{"d_mlp": 512, "extras": ["capped logits"], "grad_clip": 0.5, "warmup_steps": 59, "batch_tokens": 32768}
Each number is 128 + 24 x the weight over its row's rms, rounded and kept within 0 to 255. Layers, rows and columns count from 0. The size above them is the row's rms in percent of the matrix's.

# layer 10 MLP up, 512x128, rms 0.257, rows 54-78, columns 0-63
size [ 96  92  89  93  90  89 100  97 108 117  94  89 104 104  92  88 106 108  86 104 103 107 100  95 106]
[[148 120 142 185 144 130 139 120 117 100 141 130 125 118 135 158 138 121 166 128 115 105 110 159  98 142 148 131 131 105 156 145 111 120 100 129 141 139 118 103 132 123 154 102 147 139 114 147 112  57  98 153 121 103  95 164 118 133 160 102 120 131 122 146]
 [143 154 128 109 158 146 160 138 139 140 169 142 105 164 172 143 166 135 122  60 127 154 110 121 127 119 146  83 169 167 130 154 125 110  92 104 134  70 112 151 110 162  88 107 142 117 111 136 162 126 125 147 116 137 129 122 135 114 121 107 162 108 138 128]
 [110 120 127 100 124 126 140  81 151 122 171 120 113 152 137 118 141 120 125 139  94 115 140 143 113 135 135 134  94 111 135 177 121 127 138 128 131 125  87 155 151 155 104 170 106 129  85 162 112 129 124 132 139 120 117 103 115 113 128 149 123  80 139 108]
 [151 172 111 141 133 118 163 119 119 131 145 127 144 150 154 117 132 159 126 138 117 135 146 113 115 148 148 131 119 131 118 147 132 147 138 101 127 142 147  83 110 158 129 103  86 137 100 115 118 112 153 120 118 122 162 140 132 111 130 162 115 138  91 157]
 [ 88 162 143  95  98 162 123 138 167 140 136 106 116 101 102 147 144 138 145 133 128 155 121 168 127  91 156 150 138 104 112 189 155 113 119 163 146 117 141 132 153 119 168 119 146 132  91 127 161 131 121 160 164 157  87 134 126 124 161 109 113  87 112  99]
 [137 167 111 124 114  93 140 105 133  93 144 132 130 145 158 114 106 134 141 129 137 123  97 102 141 124 149 144 122  94 120 106 123 131 117 144 126 138  79 105 130 113 116 136 120 101 110 142 169 146 122  85 130 123 191 142 126 170 125  98  92 108 131 104]
 [135 138 115  76 128 123 125  93 142 112 116 147 127 138 107 129 147 174  95 150 100 103 117 129 139 121 119 138 100 119 111 146 146  79 135 120 138 143  88 125 103  98 140 121 130 141 138 191 142 119 113 134 113 125 148 105 140  79 144 101  67 124 143 153]
 [165 101 114 144 171 144 109 133 139 165 131 112 125 102 103 145 140 151 128 139  92 140 111  74 114 113 134  91 161  64  96 120  92 157 145 160 120  96 142 111 112 106 100 163 130 144  79 140 145 136 123 126 122 101 168  94 118 158 117 114  97  96 126 157]
 [121  78 157 161 157 143 121 143 148 143 137 122 114 127 122 160  94 136 122 149 155 129 103 130 109 158 100 159 114 111 119 161 133 114 138 150 157 134  96 159 145 142 159 125 116 194 131 151 122 142 110 111 119 132 150 117 146 162  97 181 141 126 111 147]
 [117  93 141 121 141 123 133 145 127 136  93 167 124 133 122 150 113 148 137 161 119 125 117 135 164 207 109 122 122 142  63 108  91  89  98 146 161 124 101 147 127 181  91 124 127 161 131 123 156 135 107  97 124 133 125 146 142 122  84 104 127 113 162 117]
 [130 135 118 171 139  91 136 123 114 142 131 154 171 160 117 160 142 145 149 143 143  97 162  62 147 121 117 122 103 165 109 126 105 112 110 160 110 145 150 126 105 147 147 116 148 122 109 135 121 116 121 153 126  83  46  88 124 110 163  94 119 160 149 155]
 [159 151 139 150 173 142 131 131 129 154 121 135 143 153 122 110 176  71 143  98 160  87 139 189 116  92 175 101 105  94 160 128 108  95 133 154 150 115 127 138  86 131 136 140 124 118 140 163 185  97 118 112 152 113 159 107 164 134  92 129 153 123 135 149]
 [110 141  66 116 170 133 154 137  91 106 123 175 105 139 145 116 127  96 130 146 136 109 137 120 129 138 112 117 148 103 102 134 119 161 136 135 110 129 163  75  90 125 117  69 123 141 114 169 134  95 122 122 187  76 119 124 176  91 185 110 151 141 138 149]
 [147 126 103 103 150 127 150 139  58 107  93 124 134 118 107 140 139 137 114 129 108  67 130 143 133 140 114 120 153 111 140 133 160 113 129 117 168 114 109 118  63 151 141 132 136 168 129 119 137 138  90 126 147  96 139 133  86  76 125  94 106 123 181 140]
 [149 164  91  94 160 143 110 161 140 164 174 127 135 146 166 141 113 126 115 139 190 148  96 138 120 103 105 167 168 129 149 101 115 140  85 160 143 140 145 106 132 132 132  77 182 124 145 122 140 109 119 110 120 143 143 130 140 113 108 142  99 112 145 130]
 [147 111 121 105 129 125  74 114 115 155 160 131 106  80 172 154 107 134 115 100 133 111 108 107 143  97 118 177 141  99 135  93  88 142 103 155  89 138  72 134 140 122 154 137 167 158 156 123 111 110  97 161 127 124 128 114 124 141 124 128 105 142 182 146]
 [127 121 103 128 124 113 173 103 126 105  95 104 124 134  92 152 128 146 154 119 180 150 109 158 128 107 164 146 144  81  86 101 106  99 132 151 165 141 137 147 120 120  91 157 132 128 110 105 133 104 130 110 172 130 149 172  79 145 115 114 167 102 144 144]
 [173 135 165  98 120 157 133 118  92 125 179 147 121 150  80 108 109 109 127 125 126 173  97 149 137 163  97 137 158 134 118 138 156 118 138 119 105 156 115 121 106 171  98 128 131 154  66 149 117 142 122 144 156 103 100 122 135 118  91 125 159 117 148 100]
 [120 180 107  98 158 125 106 111 155 160 121 130 180  97 133 158 115  80 156  91 100  53 112 141 131 168 144 123 149 155 134 150 150 105 107 133 148 125 145  90 143 135 126 124  96  95  96 123 113  93 131 125 114 101 137 119  86 141 130 131 151 111 152 124]
 [143 100 113 103 116 152 142 121 144 118 183 164 117 142 175  82 156 168  95  92  92 112 124 141 122 148 176 154 126 109 136 163 106 133 160 131 112 122  97  87  99 163 145  84 133 142 130 154 131 150 129 120 169 147 124 136 130 152 117 141 121 139 128 129]
 [137 104 124 132 143 112 158 150 152 119 130 154 153 124 102 102 106 127 106 119 123 146 132 148 122 158 123 112 109 115 103 124 135 133 126  72  82 141  76 122 115 105 106 162 107 102 145 115  99 155 106  94 146  89 170 136 145 114  87 111 151 163 111 116]
 [136 127 152 161 157 103 151 161 112 121 162 129 122  99 137  91 136  75 140 121 148  94 142 138 143  85 115 148 137 146 111 134 102 124 174 161 119 133 137  99 131 116  86 131 121 131 108 132 135 126 150 140 113  62  88 120 159 116 106  79 152 156 115 134]
 [107 109  83 182 181 188 141 156 118  89 133 101 151 137 108 129 124 117 133 114 138 159 120 117 167  98 156 125 124 128 120 143 113 146 111 160 107 115 147  72 147 119 130 124 125 123 131 133 162 145 114 134 111 130 148  98 176 120 134 130 117  86 121 124]
 [149 156 129 148 109 128 155  85 182 130 134 155  97 153  86 167 138  84 149 157 112 156 134  98 129 127 145 160 118 124 133 123 124 138 155 121 136  84 178 100 136 109 143 154 126 126  96 112 105  89 111 146 135 106 134 152 139 124 107 129 120 176 128 101]
 [116 146  91  84 111  90 104  94 161  96 101 143 132 122 122  91 154 161 132 142 149 115 129 107 155 160 117 128 113 114 141 109 123 115 128 151 113 144 101 109  73 116 114  96 193 120 133  96 145 114 140 110 114 145 171 130 112 139 136 166 119 123 137 132]]
# layer 10 MLP down (transposed), 512x128, rms 0.243, rows 54-77, columns 0-63
size [ 99  91  96  90  98  94 101 103 110 111  96  98 105  99 100  91 115 109  83 106 104 109 101  92]
[[151 124 119 128 104 116 163 114 155 119 120 135  93 179 137 105 145 141 140 158 163 121 175 108 152 184 140  96 124 155 151 131 121  88  74 150 161 132 148 124  98 126 118 161 142 141 158 107 122 148 115  85 125 150 157  84  81  84 151 148 143 137 127 120]
 [139 137 117 116 109 154 100 120 119 149 135 136  82 111 133  72 120 129  90 139  87 110 110 182 117 127 136 110 153 159  99 120 139 149 124 112 106 103 177 135 115 146 134  84 128  81 144 118 125 130 118 141 115 168  68  90 110 111  97 113 172 128 147 156]
 [112 102 151 152 137 117 116 143  64 118 148 143  96 151 161 134 147  97 124 103 168  85 135 107 124 132 153 150 123 100 163 141 147 115 155 107 127 126 106 152 130 123 153 162 124  97 150 160 140 121 140 193 106 146 175 151 143 144 134 136 142 145  95 209]
 [128 108 159 142 123 137  78 118 126 140 129 131 141 132 121 140 152 134 105 127 130 109 102 136 160 153 138 135 109 121  87 109  88 126 126 146 122 169 119 127 106 111 110 151  93  75 133  67 122  76 136 133 112 153 141 111  90 139 115 126 166 110 140 171]
 [109 114 116 151 127 149 120 126  84 113 150 129 130 155 106 136 103 155 162 158  89 158 151 157 126 107 153 154 115 128 152 162 110 158 128 172 110 102 108 146 138 117 130 180 150 124 126 135 102 156 118 134 141 147 129 161 127 151 109 175 120  69  99 112]
 [105 138 132 139 120 101 128 112 141 112 138 166 130 114 128 134 119  68  93 160  96 120 156 134 137 141 110 143 119 134 121 125 155 153  66 112 130 119 113 115  84 127 108 119  98 144  84 107  95 117 117 115  75 125 114 149 141  94 157 106 134 100  89  98]
 [137 136 114  94 151  97 132 117  62 144  94 173 130 160 141 113 101 114 173 156 152 101 112  94 108 159 140 126  64 127 152 151 135 129 130  74 143  98 132 119 126 104 131 133 109 126 142 163  99 128 119 150 105 144 170 158 114 141 144  87 130 130 174 128]
 [115 185 127 104 122  84 104 125 107 112 102 102 117 161 106 120 158 141 143 137 119 107 139  59 133 146 160 143 125 165  98 119  96 100 103 148 127 113 127 114 152 162 156 132 115  89 113  97 160 146 163 155 131 110 159  93  89  86 110 125 106 136 137 172]
 [108 105 136 123  98 149 154 143 116 105 141 157 111 112 123  91  99 144 144 109 136 142 141 129 112 130 107 176 109 148  70 172 143 146 133 159 113  88 135 104 133 148 116 132 109 118 143 118  98 120 101 152 177 113 136 114 121 132 115 205 134 135 144 117]
 [117 126 107  98  80 110 136 104 142 132  87 126 156 152 120 114  88 134 151 136  83 106  94 143 115 167 168 123 116 172 107 124  85 132 142 150 137 103 157 120  90 105  78  89 143 113 112 131  85 114 150 154 114  99  72 167 134 154 114 152 126 170 113 101]
 [168 148 159 141 121 116 136 143 159 113 165 117 127 110 152 161 118 142 115 109 153 113 174 110 118  95 120 153  71 143 150 107 153 105  65 107  88 115 129 158 138 124 156 152 133 135 120 100 140 126  98 131 161 145 128 119 124 120 140 160  80 133 123 150]
 [106 143 133 140 157  96 165  93 115 111 105 123 172  96  98 135 154 139 153 118 101 117 130 111 137 119  92 139 138 109 121 104 113 134 132 125 150 147 144 145 116 132  99  97 124 149 134 121 124 131 101 118 110 155 127 146 121  80  76  77 134  93 120 122]
 [139 136 114 123 170 116 155 136 128 143  96 142 100 135 179 130 119 117 150 172 120 132 122 163 135 139 139 115 153 142 161 134 161 142 163  95 108 117 104 146 120 129 125 101 100 162 132 146 102 110 123  72 134 114 112 122 118 165 102 149 130 177 163 124]
 [142 123 131 130 160 118 150 153  82 137 141  89 186 139  92  79 118 163 138 142  99 120 102 157 122 119 139 127 151  97 151 166 109 135 132  96 129 127 107  90 118 134 141 111 129 148 143 108 143 111 115 112  85 148 137 146 132 112  97 108 138 163 108 130]
 [127 161 117 139 111  99 147 150 153 162 147 110 116 142 109 123 146 170 152 155 143 127  92 113 154 148 145 132 150  88 138 130 177 110 144 107 190 116 130  90 114 102 131 133 145 112 159 116 119 139 157  75 101 107 145 137 104 136 125 147 141 114  92 111]
 [120 144 118 131 149 121 112 113  93 164 120 134 167 149 122 137 123 145 108 176 170 133 168  89 109 166 131 123 165 132 106 103 168 127 119 122  93 120 174 137 142 125 124 183 125 126 117 140 101 142 136  73 105  75 130 175 117  89 172 141 139 140 122 135]
 [167 131  81 134 138 110  91 136  73 142 108 142 121 116 105 169 120 134 139 142  89 204 152 106 155 128 123 149  91 121 147 131 129 143 134 148 136 122 153 115 122 116 123 141 144  89 110 123  87  89 131 147 116 129 110  94 118 148 121 115 114 147 165 156]
 [119 149 176  75 155 134 136 110 127 180 170 112  94 110 138 109 131 109 109 138 136 118 104 122 105 113 105 115 126 134 123 148 126 108 189  84 112  90 161 145  86 135 174 147 103  76 103 153 143 101 155 136 152 182 129 123 159 143 133 116 147 130 109 135]
 [103 138 158 136 124 128 143 100 129 149  85 117 126  91 112 155 165  99 116 120 149 155  92 145 114 117 113 154 138 142 151 113  98  89 174 132 133 124 122 145  59 106 132 114  92 112 111 124 113  87  96 152 164  71 122 109 152 119 119 124 134 159  82 136]
 [ 92 120 125 131  42 118 147 106 137 125 183 128  75 115 154 102 124 169 117 116 135 157  97 123  93 115 133 101 132 125 116 182 171 133 166 138 147 134 110 142 105  96 143 146 149 132 125 151 149 104  98 199 121 113  99 143 124 135 125  97 124 110 112 130]
 [142 183 149 134 130 137  94 168 168 107 139 146 147 130 103 157 145 126 133  85 131 155 145 100 144 157 166 117 124 159  94 155 128 110 130 135  78 103 154 113 106 157 144  97 204 108 155 104 120 169 128 158 143  91 135  89 100 127 150 120 101 162 140 113]
 [137 105 108 148  82 122 104 123 138 156 143 129 127 139 120 139 149 118 114 124 161  43 178 128 158 149 120 130 124 136 141 126 120 127 128 170 133 163 115 119 146 171 151 137 116 160 106 144  96  88 125  99 104 122 148 102 136 144 119 125 112  92 127 113]
 [107 126 152 134 128 172 147 109  99 117 133  96 119 112 148 132  88 151 145 147  93 178 129 173 136 153 119 118 105 134 126 168 109 117 166 101 154 108 121  96 117 113 142  79 100 121 161  79 120 156 128  98 136  91 174 136 150  74 160 106 106 107 118 116]
 [140 105 138 146 114 118 168 153  97 167 114  98 103 130 112 118 135 108 113 142 151 120 111 104 148 115 126 116 115 136 137  83 102 122  76 150 144 137 137 170 115 126 126 113 111 173  80 105 141 108 140 160 128 127 123 123 163 161 122 145 101 105 166 145]]